Part of a small language model's weights.
Size: 11 layers, width 96, 3 heads of 32, MLP 256 SwiGLU, vocabulary 2048, 1.61M parameters.
Each number is 128 + 24 x the weight over the matrix's rms, rounded and kept within 0 to 255. Layers, rows and columns count from 0. Numbers have three digits each.

# layer 6 attention query, 96x96, rms 0.152, rows 0-95, columns 32-63
105116103136100139129133130102137131117128124147123120124122132120133104131099129115139131110128
123135146102112112115109132119113147128130129138123130125148135123130130130126112142118148137124
120111139149134141144090146125123123108141124158127138124133142105123138146121130116112125126111
137132126129112159122104130144121171133117143092132142125131137073146126130154114138139110140142
141163107121184125142136123145137116131131136168137114127117147150108138122144138161121107119093
138145112082165121154077101148106098099100104173106129107128121140088113107114147145122108112115
119179132126137107131145133135122132170140138198125128116093145155132075119091156135122099148090
171135146143169130160141153129141102106143126180114138160140117127158154115124118082126125115132
121153159133150099112134119119103160113124119116094134124155134073144107158117093140143107132118
125126159105135141114099149128123109104113118134159134135118092128119093115119138192117135125124
106123153145097109123122120115121168151148117059147126124132120112137150133087114144170128101126
121140115145112129119131123130151096116104151140116147103149104153110087114138110135159171115169
156100102140126182105103115161113090128121147162159164136161120102087131121150107107124110120123
098118117141133140113134165121169096137108149109136169166162139112112152137166133136188135104166
091094139144095131116129140132113110138139147117150105150119120109142116093125153091142124119109
123144135103125097108143135122120054127094126102144147140106141105147094142142158128143138153124
114126140113130126131125136136112104140114132138118123145124131122134136129116135131154139119142
128098155154128132133123138126135145130132143118140155146144126124134137125136137138138122125114
137100122152087119102148119108128116133130126130126128118153119125131115098152099146094129115118
112091176140138146149138127140138113123142127123143122115109094121151125137113132101132138125135
110158134096130154084085125146115140131138110115119134118137135095111113137153103155117106132149
132122147168108143100145137140114142124118114107126149140120138104129120121128103139128112150121
131118139115107125107135134103137136116159141094120116125125152134156132177108102134108160137163
135134137110147115149166130132145079098174129168113110156113097110122152082128101067150113114128
096179161109150136129155151112171129125129181128154131108133137154113142140150133101111138143132
177112143087152135111099135133174161116105117122129138103111116095116147118125130149108153106129
105173112067137099154160124154141174125099151142123140103110138125147100130097106127139131134123
122115121177105133177075127105131132140141128133129134142119110145141146113117124091137123113120
158161126127123144157128130151103149139120124151112150147121132128134126109119138089194126114108
108113160080158129148075137122121134115123102180118139124128143154144149095128171130159138119103
132156135108062142127159096125131098115100101132137146128129145116113090143149135149122152099145
147129142108101101114122135101142155079146132062122097111108146149118111124115144141168097111127
123131138122133132112127131130135108136102112125131130122109130134133139142126126126121118137142
137108121096138135118133118137130098120095111141113126124124135132149132144122149119124113133151
126139116138117123135141126125136161119161129119131135143155120111120121117130111139125124123117
134132129135125144120125151146134123143128136100116134139131118132126141119139111123149121114132
131140140129148124139127105120123136131128114143134114117129123122127125132098142132135124123137
115123107129107159113137143125143123129160108133134114134108127116115098130123156138147115133107
141158130164141122122122099122117124126110195109105152143134123149163130077170110083104144127082
193138114111094158092107212107129131181126126099091190143125075168162179157103117158182129127095
150113171101123056158102207118120159077121126113129127171072113072091094116192131096117115106115
125073164093124143059119039165082107098176210109131114125164089051110139066155146147131105125179
075180149113100133122170146160181156204109198124184186155106122136111164133079130177109145086145
155123143146103121107144136112119077125136142064102146120136151127093172102143152099123098158167
131140158139139111075103155179101132175110120066074061163114120162126135159110120085113188132114
168116173039131115112060141139140086109129130150117094125140073109144110120119098079116107174113
191114143177093067138169173116168157140141168122152097126111160096206076138230163107146152133161
142126110127058111099144057138103177131120139139084122146080158169126184103103142121064092147112
136124137122143142119142136137124115112107119135108121118109146121147128121113144120120105147137
135128128132135123125132132129133121126117124133126117134126126122133120129118140108115116130134
125136123139127137137129144139119134135148142107125138127124132123119132126135119141149144116141
149105141125142144137111131141126116134108121134121118125107137153130150123129149123129135121136
115132109126119150123143125130149119123160115124132110135111132105118096131115140136130122141116
125132126152104098124115130126119119123107160117126139139144122150139143111158097112111129129112
071124109080146188142131145151163102103161135112123086132102159113095106092152137117120132127157
135113102151126191091151092106176167130166061089152139116070125138132052143103217153157117155118
160106128144125097133064130165205120140185098109150145094111062131117149194130095055167055151103
082127115157181104141174127131087141152126092127172096097124153071102111088179122142214160093083
126070155121130100081043060101088071124168158112160182141080073168105133046105076136143137153155
121162175152190172145158043127185143099102123156202127232165096150161148171177129163120091107121
105073107123149144113204130157157147170166159144119102131122149095131094136097066170123110084186
149103144149112116103113139154184139074143223133101085145118163133071102128112102152112081059129
107131107175115143156137065095122096162140156169103073157101129168150136103131089118042095105148
240186157142192179093173155115076099167149145166148125105102184163063149120140132116083158066083
128131148083107131151095129203132056117126107076099102161102117113123111107124179080155120149170
145135106092130131157134134149097121101159124102106131154134101136137118078157147117167151128148
136113136110145159142116110100134146125105140161142131132138146092133122117120086125133142096096
118159127128128127129119118112134150135098117129131135117141148113144126142101114132099102142096
108170139115141136157114066095093108083100125142152171104123163103116101110096150173095123096144
123154124126151130106140146127114163119122117123125138135129168113156141145123147129121167115144
121100144100115125119089133147124139113112101082120123151132093136136166128161102137155128128161
114140187114151124109136126130105176166106140111140134097136107168131121105114174177167110126146
165167119113145159118104140100149105168095086141165141131179130104117149121176112146088117128124
099148141107116149139167102103148097133138141160175128137130102115148143143126121116121108122080
091123112147124116138131099064089145146142116137128134133109145118116115172145146162150148116107
076132116176111140147172094123139085129116134146112107139115098145158113119150110107144095147104
155102145150175106112120089177153081168089106127156116080139159133172119150115110131139101087069
119120124073181165153136139126092093132142143133138099106116150095158122148145129143119149194118
137097117143111118163113149129144120096134155095116135160147123139143129142125158144161149125178
137119093139132149141106116144168131136123138149118135134112111163152117050178172152141104142125
117126089118167136100137098096139157154144118160146187104105129106107075131144133183076134125112
147144100130148157147138167105100107152155079124115143128111165135109106127151118136093148112107
123129139098130125161137143160132103110113149123120095171140104118120163129172126120150128149153
131139119142167146146182118138102169151112139134123083130097149127104098102158143111105111148119
124116171146139126131134130075144112138140127102111125138138130121132181136131092085151086160131
136101081157120142076103174176076118129112128145121154136143083131124125131104134124127143163141
144140157105131132151118162154114126105138123062130128125116125097131139122172136124170089131146
144139143133131096097116115132175104155171116118099128116157142163132095179165179091173111190125
132113141135116080172095097152106132100167151140116127108144140098150100103160156119175122126075
116143146126118107092145081109147116145126098106112172103136182128148168153192164121091142135161
153076106118142150116095099151108124088136105153134144087134137130109091160123088152114131079159
176158124105107098117177137133125121118108120127128141068154131105135122179114144199131110132119
108094132104154148131124121110141136128132109130121123111150108092097097156091137119121147127131
135115110105138145124160117112118141126111161103099153156113106128089122116174086074163107108139
108079182100108095083136126163151108156097132096146119119121105139092112092130126088139169125092
136138113128146110130131095124114123157118136147143116117109143142126102139126111137160136164142
# layer 6 attention key, 96x96, rms 0.166, rows 0-95, columns 32-63
126143135128129130120122128126090120129141134125114117129122146104145159109160116126111147110134
138130113151127133113127111113125099133110126144128129110103109133137112105100115119128157118134
147147113118143136083146128155125132128139156113127111137093097124103107102117135111135141117136
117181106129170102125106132130130140118104127118128142127159123101117148109131128159103142108114
160108149122097147097140139131125115167136156113134125153098159118147099127135149122134118114120
144118145142105127118149093144147127113084130132116105121104149131126105125072154087165149110139
132104129106103100109121075124122096137144082121140122110144152125125123134155133104121139123129
109165141076092158145111118127110091138110156133123121113100167089135143166126096132094148134105
152143125135148129107096094126133123123140152148118121130123110096104136096134108162130160131131
164118180108078067104083133133154127177151118149122129089161135165127096111111116110146135118136
108152140101152077157130141094109153145135100146112067107146081131101145141131136155129149095118
142136135132142123117149128146116112128129124112106097115090137146162149121124124136149134145107
127114088119133129100119139122130160158142115160118093135139131121163149144137136114069118144134
119122131122158091112096130110081104123151115121131118119150091131114126126117132132095109156105
138154140059093144129135111132139115150113120123146142148139145107120130155135122113102117146123
105126141148172106079123156141141124129123137115132143119124118112129106170106098141116104141121
164116118154138123137129120137155138109106129141124129132137147132175136119108105144124128131107
125150107132143119136137138099126133107129111130128128105106121139108129114128130117133168134148
099127146141124116135140133129123110125142145129115139106123125128142115128130138132157121128113
148117136125104118135090118127148140135122133115120116143151151152137097112105113165131123132172
126128156139192133144097160122094143130150132124134157124133125129108130137138127181128129122148
093104119129163155167121141136129134122110143121125152139178083144168160127122096182131110080115
134122146132183101178086143110099172094125148126073159098153054143134181108165117155163118109133
129130147117106132104136114127119135112169155123114110087141178140145117163131129129140152189118
136110103101135150107075145120105162119149106123130166142114150125119057153121129142092131140124
145167145154118124183114115164084149123146136159117123116155135121132123115117112128102125109105
163137116113103128094120106125133133118128177116111154101115184110132106151155112128115162141122
131089119139144129136170141137126126124094100148106119124118149148139088057137133116177100178117
107135141142136110112137148143125103141116157106119155114126175144118095156100148092099132161107
123144116130088111096145132170096143165127118115164121152138115108141104167122101082134149115124
126132128135158117161092106081129156121114096157139144133109127142131178156081143138115122116126
175116164177146154158116111124111151136121148158155144104121102147072135156089146131172166108169
130134121139135114129133121144116142146131136135133138122144126126120115120140125125128134129117
134122129121125133131118128116139099118125123135132123138131123135122140155127123142134131121123
130135126124132117120133130123122132134123132131120135125135130128136117117131130121120122130113
120135127126122129138129117145130131123134126125123118113134124129123123133113117134123125128129
122127142151145106125151146107126125136114122137164150158144151128142137094133139108144140152108
127124142147140112117126129138130109150114119148180143171147155119147108118138163111130157183118
097136168160150110132161126130118095145116130161147151168178158132116156105117174116148136177080
181117165053097162126155134097056169120141157108129121116169129106063143109081076101127127124133
173101064097135139118099168077119076129137130113151149192108138103133108128120101157151162139099
093118160148119124164095122088143204130084079134101099133143160136133145101128113161107091085145
155085154182087124140139114175113125107134149200126124123067134126127079157163116181152142141134
134123100228111167141132119079112125119133120089113128113107078095131052160136119136119141141167
146095156157140144170155149110051141100139159053173138121153107235128117145194108131103100103113
108132093076128127146154156057093120126121137225174097088182105107142131097074098084127106132094
134137134121128168121173119181144118151112136111078145116148103094164091137094126105116073068154
191172116160085162100106099146080140165133122147143157117171159093077161136126142120108111129134
132118131126128147139125122110133121126132128116138125127123131126116138138130124134131140117134
144131129121125147135119126125140121122140124112130115127125132130126149144126137137134133121138
128125132130125117125128120140116142133128128145137131115132123128122108118110127127114129143119
120125127134126124132134139131132116116114132120135132134119127121134143124135121128139122121137
129121122116122132125108116139129130131139127134130131133122136123133103134133160124115153137135
121120095108104141122098105148126130122156130124074110105094117113122110157128141150111134105155
137135123140131129162124113117124113125153146136069140103148134164095106160138188145134118070105
074118108128143097105177124085138103163166095153051162072090122096129179126094156112083104091113
121133090143113152135088133081150094154122160108111115149152165097071171136051098137181136188095
112164157129116126118145138129138144134170115142130080138179142068081148124169088151152183135101
144134102119106094179145104047129044170121133097209188160145137098159115117094163135138097110186
172141061063145103152159100162179128119155137095236101137089153169174113138101057111152131099138
148167089182170113077098144125148094124118154133121108169103108170117135113150119146181122087190
105097116095157113080103119155087180162149137119153135142150146150131100058136154108137036103110
069118118129083117097121162139120164098119151176129106138170108188115106120130116142118178120162
132148081113134160044057100117094117093118124161166087069108101161120110154159140110139163080134
133133146119112078145157144095131120131125162097125121132100122121154144159131151095144169142123
141160143146140131097087115120155118135136130121116146148114161146157126131155121100124130132115
105143128111084114145141109153133109123104105152157108140113087123120110102103122165116132168142
144113099103104108106091121114118135102122098157127166130138139124128135138096160194113131110142
145158167140151095118098148115149097137091151114122152117084121105138123079082140167138099150150
141117142159134163117139125087116112149106139132082150160106161129175098092147139109154113108125
076134138158107084123092116086128080130121130061106175140147109128185139117152136077166136118167
135149184116106136187076115082143160106103157114124110137145135104160115084162146119154120107160
122073132109153109139147104110107118133134102126136112116107114083118123159108125107120156128112
090123155070133155141113130106126135127134140131100142157155141143144142163147125140144119144138
110134112134113143193069101130111108149123108100135138142146128159107133128110126122144153138139
115141120114127118101160118133151130110113142107153125099089105122140091187131125118092129140127
110093159161147133077151101150160135155155132091144135131150140119134104107112161106108151122123
152116088163113114138096156119113097126117118156141146140138149131139105132163139135090111133120
142125121151136159135125116147139143103151117139168098142109148111100136033071134171117109128106
141156134098126120088145156142106114105113118067117110148119167108156143118142151132101135157173
127139149111120128142102129159110105113112148129110116155133122124151170151121135096135127166128
124110095141152118142136168188116116081089076134131119120149161135125124145128129101133127133161
114131129152113105123138137063143123147135164094110129121150105108146115153153110127155140104123
133166118146141095100126100168108135119172124150106104101130128124101107169091139118125113130134
138117113121116148138098107116146194119123073090125167127103085125138105160113157080139174123103
127084109137100189134128135125173135108169168133102105167102117124130129127130119128126106116128
155138141142176130107171131124119165139123118182139096065175103132073047112064119168095105139138
134067133115138095144116120173127126121133134105140142140146139128116091130122138124151156118160
117089143096116098123116111093125102156146172102133128122143100121151153141131130110127155134123
120111102173156130122138092114150095144127132154114140163101123076079115150075134138099110137126
137131157117151118132097133091175133121175157103120131163198124132156142150136145117135152133119
094118153105117121138126163103165128104149127110095109173152120125180109134123138107131113148118
095121080175102101114116154098131143146131165134103168148164143134152125157130107072139154115109
123118178139112101139145131154154138126122081154150108101123130129142148111135081145116142127121
104157104112158120113141149148139122117127128144126136126118104104108108128149097164132161134090
135104140134146113149100126151142122133152137160115125148114155136137126110130062107117122149133
# layer 6 attention value, 96x96, rms 0.241, rows 0-95, columns 32-63
124133133141139103118124096146131145158170126129129128130148130160140100145117109164170113138122
103136099141113100140136139140128124175130132129132142161127126167099136120106127128095163114134
108173132163143105110131139138142109098160165160135119144130111132129089142124106118100131163112
123092148119130119132109159145132130143138144117157129157106110072141126142142145125116113135109
140125118138128134154120130147133126108131137135107119103083132147121122101118139159119124123142
172130140128133121136130111127148154154158152141131129144130126133106069149120090143112123141127
121111073115085143147108134127145140101123135142108158118138116138166127140158116155130154133108
141139148129132133136109141151135134110126129122145129135101118115113141115098116113116155141129
122118126162108136121124139120136118084131120131138138122138122121144175148128117104141096090099
127145152106134150112129098117152125115175134128144123140122113144122133118116147143120126144112
121139140114151126151131093123138155076128139152111125102152114093118141145113106130077141115145
107156125155125146105132134108150140110110134133104125123092141125129079153124104130133093133123
114139142130124136119155159128143126150146117155111125127123138144148152119125098149156109107138
129101120125112136117141129148135121128113105141155150105129110122163123143126101153146161131119
128111120159156103115113134143146130132123136115154137142126129129132133118125103124115121139168
157106127134132093133128153120134136119119138128099143153116125156104118112103133134108149128108
150122118137112086124146132110175113107100137126098133100148146109119127119152133117094141125115
140127141153120157140129129147128148132116111123121134138127110111155130161089145127121116140110
144115118107095136134103133134119081145175123114114137138127124099141139135108092162116143117132
122105125174146138137118115111131136127157149137127136102090118112152116132162129130138124129106
165094163153159103110101157111151144127135116112156133152078139136129140132126126102117151108139
119120148133142159116119123131119136140124129146109154169106135132110127118138102110120137103128
100152119137139126121157106113132154121131125122162147138131123102082101118139149153116124122109
155138157107139145114106118107122158104159128135116128126087139101171111103128127126142120149150
119124136096137132132154119117118138157104151119127119110118162142158136095137137140089164130100
118148097142100141152101124107121148161142067135123129133157112115118145097117146118131132095133
150158159119124110133137132109146135090119114120129136138130164123123149170095124151130111117121
091123132120120116133127110115120119134140096126135156129140134150131134142125091134133109139114
078102137127129134166150123129111133148139151130130153120133162124135124153144103116121143148136
101087184124150130127094119109141102122177156141147164117116118144121101127138141101124130108155
107141125146132137124102128144122131148129126123146154083148114134133137122108145168143156134136
165134114140101130118096120172158124139074139131105104117139133146148133120126125122151125137130
106152158132096122119150142105141123105076107152158097173086065159148121119096155140104142157148
160241101163161132113117089109060156061122134142122106162112095125137112167059216115142099126178
104115159135118098136127151109152105122119209135118104099136153171079049125116079106163153122138
088105118095170177078087133154123099087144096138095115068096115115149102136138079132175116131128
137121130122147175111118080093130167226113131134093110176136063098087125107153130102117199112180
136120082183144124120103074129157158031028190099120134060107141112108135096098170152122128154144
118101095137092131159154188103149147149067141136142117161115126166131162158098076141055111062062
077124154165157149111152112119203135137142144139121088169130146130129043125138099123073160096137
054171145147148180101102105129145103078045118160155160157161117122160130140112109125175090181136
148141104101124117063109186199151102168061074136093111204174119137104102214129126120133092181100
133156205124143104076108111133179114081163148166162087108136097131074133153104114150128093144129
105138140135177140176154116112112211062090163137099138147101146093099121121118096101125142127117
158120177130121129132157186101121152149126147119147084189156100076105102133148156145138139132111
123188094127081056158127163117198135123091104121155135055178152098111084173145135129116168100141
180160083101109100147118175109115130097107045119095093099146172191147119116102133104166158117098
129108169132115139118139089148123162125106116158157164145124116103145114225151063094141139156067
138155152096069128152122129151146085191060135131119162158109135155170179127097058216125126160145
103086092068104169156172144115145183106130158119117161111188106111163134153156172173211109130104
158164109100103135179133099139095116118092052157125100100118142173170122096105065184127110187136
078151110147089238108214138182093125130097170118132091128118153127143173098113117100113108128126
089130152113056142134071120143117130093164133084153063154120100101147167202135101149111095077135
133139090122168186185097144149125178148125153104147168099101096121167103141154126077123137183120
104153121143198146155142185112118142176204127152104123119147110139083082167110109153155074194182
163124125142080134155164128167156166093077136153066178121076096122163149102083113167116148085071
146170084107107150175089206099200109109100122089136204148117131103037090123125155119078154097111
178151073213108110128169129137133127159089093131123097098092141105154118158143123163169126152176
079092164149142074102161150183105092093079108103151114113132102106101194124109133071138187093174
092105162104143155112112126121096122145124147142101168114176098085158151100125072139127109124165
120100087113137124151127139098151146090145154172065109147089117123145155110100112102105163146135
179096113098110080135109151149184086138047171121106056063145132154192132127140179132107088124163
145125136117094041100121128139149147102179065110090148138150135127140079141099068138183104109143
096112149140175164108135154134163142196095096097132106133108147167121100163061110147119179157139
124132110108129104145121151133100140143138126108126106118100125145131115120125161173122142132136
165121151133107128116098090114134135124103147133103123119146111124130131103146137111167140136134
125118122122121152110132124129135098121151101137121145112110137149140118113148102150104132136129
118133124140109146114127145137130121125110122119141146143104097118146120125134143114086090137138
146129137140126102113132134126127130150143120124122140138129129140147149137101119132132138094113
120131114120132144128134131132111125142125105112126154119137105159118134103122126136139130162128
154109119112141126146155111143111112132126141132121113131143125130167124119137115136145126130137
111118128146135132168127142102128121175163129142092126119111143121135123118137166111135125104152
101118134143101098108123136152118121099152127115139145156120138112137108122132121147128112117123
132155140137134114106115135124152128111119155128112141130147134139122100122117147073121116076108
147125105114117102132126108150148144108121112117140129126101134144133119122144127127099139156108
126112127124139137125120112143140126125128115151123118137166125113144116133134155098119145139144
150115120122119122126133156140130120131140120125129135114155129125125126147127146128123113130128
119121132161151132119131121167124148129184151151119148146134107105142152094112121081166130129126
128139122125133099125127133127103118152156133132115124132155126131099118155126115166122110144150
134144132146127147128105142113123119113122141138126151122130156121137136117126130072180128114124
123116150140149126149097135091136137149143153114131107123115134139129150144145122129131143118094
139133107117135146096103121128105131150145140128136098137127130107134125129168131131140123132091
135113105117134118139124130132124141118119118107126130131142137113148123130118128139142156141152
148125122123120165091120108085142113125128121112113120126131127111117129120164134140145130143135
098125128146114129133165126095136120098115123130115090121131129152120125143118130129148115121126
131142125151140158106160111089123122121142115118138120153147122146129114152133125138125107120113
124120111115161123151133127083124143142138134116108111118125133105109134108141094124112115131129
141137127115143130134144155142137130165114142122134117105132151121123144109120136114152115120120
138130135137100126129129140131149144142117112115125113110110116158128124116125099150136115124131
123148116110125138152126132128132097133098111125099145152122133146114146134132106131120139101128
116127112144138118115141135142110131121137141141137152124142124113124125120129122140144105158141
128124143105105108131137143126135131175108138121132109119123112136129128131137130141133124125134
132123142127123129134141099136113091143105133150128120134118150140142124130119126135128129097149
121132153119134139133160111127123106135123123132116133136123108103118127135150107143118120135097
091100132113084144154126115134118149128130138116126112094129119145109149158128126125139136142116
099133132116143153101123127099130127129137144110124131158135135113140131114148130098099126151140
# layer 6 attention output (transposed), 96x96, rms 0.206, rows 0-95, columns 32-63
092101104144154104140163129117132124159150147076140098119146133125146130153095098129113119123107
136135161153085132150128110077127139125136112117134117135094124161123110119125124171113143107132
134103147138154139107105124131101139143134140152158133125132151128140102124136109083126111178113
139126132115161164128122140125105137139130132101129131136139149107114136119103102103121108098150
119152124118128128110137131108139135124129110156107093106142112113145107145121125128132153092140
132152119159139121129142098140135116130113138162154145105125122121133092140136133115129105128139
118126111112102110142140116107100129134138124137135125109141142088127130130112161124131120147102
144127153108133122118135118173141126121108143127106134149165113101143078145152131120148097124127
151117134129094140119142174129122116100148142159137138145117159128119152140100115129130121151129
140150135149126130143116119140137157135158146082154118132137114124169115132108096145121139157109
137117103127126151094148108119152124131123138177134098128101124145156106135109137132122137123109
112131149120139165095138142152096136132133128142123163127128123139125139139136092124137132134105
125155116117136152114133135093149115140110132068117126140103140162143103146145139136102125133127
101150122110127110123136115130118159130132128150133086103115125164134112173136122145108113106107
112132114158104137095125128144117130144113157130125126138103143140099100142120095152135135140118
140118123110150146113127125161146128134103109107124154122131106109130135149128135128133137118123
129126143119105138112103122150145107151145137166142170117124144139153100146149154143110145125131
124119135145118151150126121119129136128127133161092140164127123114128136122138164102153141116119
136139132146124138163115120109151160136158134108128095133107131101149144145116126123150092110113
135090146105154138110159124130133109130129109118137121130124135125145132130152118099113144140105
159135099117121139119133139124109095145136147055141150132158153086102127122111146108117139128133
137122124144133163117088145104140114120143127150140177108125118146137121151111116116117142128146
114136159127136126126128126141120150158117119151139144144136115140141147111129127129132118101129
142124109100135115120091119100099128127121117140147131155142118063137154127158089130105142117126
161128139074163155130130107133155137177140123102117133120137116142124124123134146141118108105171
108144124128110116146132139151128142112160126132132126110122158130136123127113153110125160122137
135119099154115135142130115113132139113113120144151132141115159121137133130142107146139118111127
121123122151123104106146131134130139128160113121150126135145139121124124144128129121121108138127
109168114155144120141088160144147120123104128127138112117104158151141119144137096161144127122140
099125132163105120094149163141155120150116119160131125159134109111134139114127116059118119144117
131130126107138107156130145096135153153159135111128112135107111149120124139118146087130120123120
141133124121137126116127104114123114126107126095127148110113159171107100134128132141103147121129
097070113111111104110144095178144073132191140140119167106136163134150138113150133133174175096064
124133148119112100081047178144144098149181130106158104105123159119097099170106093133157143143076
172165093124150119239130091132106167149144104128066133172087155146129148158141150166119127174133
119097161135083122161131133109111091194150085141123176114139052093101164119116127189097175093114
112091113144115152154175147151173122113101109147158168103157141135135201160123082126124093135070
090139145116122123179112193086072102190197159134112102130145082107090181152206119058193106121116
068155133139110067219128109122121118091123127141142079127188139064140111104134144149094153130150
110065143118091111182087129097135147130146152144092146119128174030114137177137088099178077172119
103200124094112091140171118150186147178103099097098104130134066092136078099194095223158090083083
144166146093128050084161229069177122114114128123119122119118124125151131085126168125147118155112
099058152052099160183147162142106111071055062100058109115046152153134125152136129138151140105112
145101140112137114115164100172125071175100149131152152073134115129092154091127098133134111126150
089150111090125129079180153123105114129165158112069133069141133202067108186118143131072124143132
144113094133122134121099184163123145136114154140074133145074145089164146127100132123124118180141
155096220161129210058140116106129108136105147093093123124108093137170038153137090139079146082149
158141138127088099106128138144208168133137102145092132085188096103091160096124163096151156101171
134063134163148104132149144172101183109129126116084151116183087085100077052152139052151126167081
123133168102177137093193123109133110124172124102126078147123203085143117122112132108157184089172
116133109172120153130176160108137110102104146159103146130047100146102159073111119090128162111116
127093170117075094122139083079179139153148118092186122135101081129087058081122191065123099113133
131182128166175066130137084154186126117086086130101138130140157168175046170121103087129159190112
131187114101174171190126109105165078146131182153094084075173136141104177147149123090063164060110
124179157121095114109121043138178109084116144133103098106095138153134137093152172099115120103067
095129182127119104165146108126129037161118180139170109104093124113074114089129181043169148138106
103024105130119145125150114116146127206139147114057082117144128153130158170124123141104118147112
125153093124058130126107098140116174125151113112145147166132116111134082110128082121109070132150
138152158108137161193116094125159084117161079162135121150167130151131080147157123100084120139152
095151117078172130157137150085074138124138094100097110074204138116064097074133162113124144143166
143108102155107131170047127113102107196117102098144137149125151162133110083107113130215128103097
146134145166114193131129129140145149207158159162133097126093127198090127102103125131135135145092
141119112121168198176120120138162114111133113112143166135076127102184081114159160117091177107145
096109071130115135130088125150146155122080132133136107084099188106197123163155167107057138162106
106147081125131129091118083133149123123136112103144134127116144185134144141120143112136140098132
126147135118146107149137127137123111088122118155121116117140113149101101162128146143116166135142
142135126117118150161120111117121138153116132140128098140126138119123102121129112104102136133131
122122139107138127108127144116144108132138117081151143152137109132132089117164106106120137133125
114143131076149112140163104113134102131143106121151170121131145113141145126095136133125145132098
104128134162134129150136139143120156132141131120123157135130126165167110135124148116106126131128
117132120135115116121116148124116122134114162153105131127132127132122134145115104138121136146131
130133106137164117133122117166135151144158113123138090132139143193136121110175141158142107122101
148123101157140121108129120134102122115129119083125143080121138124136082131126122152090122098126
138129098144153145149130151148090104109160122150152135137165146135097121159138133121140135163125
153111120120126145136138119116121111120103130097112118110132122124129104128133116112089147126127
143112152105147122144126118117116136111111161128149139140096134140125130143143116141137130140119
130113137114111116140120136133107127128114107115155112121132113132137127139132123131115133113127
105153160139126121148162125151101124121148141137131129117142135127129107145154154119116177177118
121115137160168113108113122146171145128133126119156139140131152087132140138144162143112122114114
114123124117134131112123124163128126117120163167158128135168147180131087111142130110123131148132
119129148102121136152115110147131139117129119103108162144128132152119150119134140133091113122149
115115133129143133094153155144129137129109129141108145108086124135147139118154140127109137115118
113110109163135145163158126117150122145132142092125120129127109132127134146123135117154119110141
143139146138127099135120140126088175117139129106110124116120110128086115113126145114130105072102
129107124147101123124132118095138119129138119119139119136157102108150121125128140133144105154126
149115107157129133105117109098088129143128131131119152121124127123104133096128151127153121117126
137132131113106130117136107119131140153143153117135131110120138110119124125138125141136090127120
102130163124138099155125112120130113115120120098150125128127125145156123145156146112119105124127
118125126153118133127108120124118156144127131119158126115124101124139138109125108144131119091159
120127121135159115125117122121122119134122118121104132150144131118154118135118112080114113112152
118141140155130141138130119125131152099116135095110141110102143114149127169141122132145121117122
105127125122169122128118163104128115116110145127122136129146140133128161123135105119116139114113
110138151139129114105114155135111152103132126151135088118134125133121114133149106133151139130135
125148138138091141148137142114122104120128128139119130120149110105133145136126092105105116106119
157128120136124117130108140148118097077155140086119139130121121135130127140106116160139133136140
118130131110174157143139113107109127141140115117119135114141146113124132154138153116126122121130
# layer 6 MLP gate, 256x96, rms 0.22, rows 0-8, columns 32-63
091121150135132118152154165172139156130157113169078147150117152113108110128094142130147152181127
157164119142179127091135080131122082144110124135119146157096109106110141168114122147113166131121
137131135140167164109127158121159156169081107104120144110103130129130122125086167104114127084109
149109096115123150134158163138164138173112122137122121124146102146143103152112156175080104107149
136096133079139130089103160172100121172143109155091146129117164149119140106122101115163160125120
105133135074091130190117134132134109088141143117122114123110145103130095109157134100129115157157
162101134124133155107202101125148102097129092146148091133173099112122154083086155154140119141120
146117138115143163140135132112147092096088115140101145150110145119118114135165096142132137119133
130112136111160128152155096134102163120126163134161082079101108106145082133112143156133143124134
# layer 6 MLP up, 256x96, rms 0.216, rows 0-8, columns 32-63
104117135107118124163135155107157181137152164112117120096071146144149092098135113130154148147135
101140178117108112113102136126110132119106126128096137096146126097107067125121127149044149150112
092128103109149152145133113093168143133146098099145110094112116121121122143110164124136111079130
144129085134143108117186108102088141104120140130125121122128160102131143157111122159147149108147
151148131114149132112107118129069145121090134180131147122158159125162147146144137166102078105145
141054170132164104141175115133137106146113148160076079118122121134098127157142112113135164145107
088124105138119075151077174124144122111103111130125154135090151176147165098117133124133127127163
103107141155127155140133127078152105096165172171118116120151105143160136123121062129140092112106
127140104084106108139166065127160139143154156108143136094110093148150133146139137135178129081137
# layer 6 MLP down (transposed), 256x96, rms 0.207, rows 0-8, columns 32-63
156096118171153161117141128113117165130121112083135122153143181139142139123140102113137113091123
109125134100127152131122148145106160116102148123149136094121165093113133077135163112150143142095
157115133156126118113152128138086107154127097112121143133125121114134121108157140169133120121139
118135142125122166180149135143119124119111121144088072100147088118106175130131143120126131152172
102129116102149154097123136094146188107110149147122124124179070141131114115151096086104119124094
106161088170152127165137155143102141092170097126186137121081110126138121119121113124138114135185
145141187120144131125105122132110124078113116150155107132099105134116115158127088151104128119153
152128130108152147175114149114097088102117131124090106101111140091179141114120147162146117135086
095113135189136128137136149111091106124101169151139141118123108106139133129108093126117117164127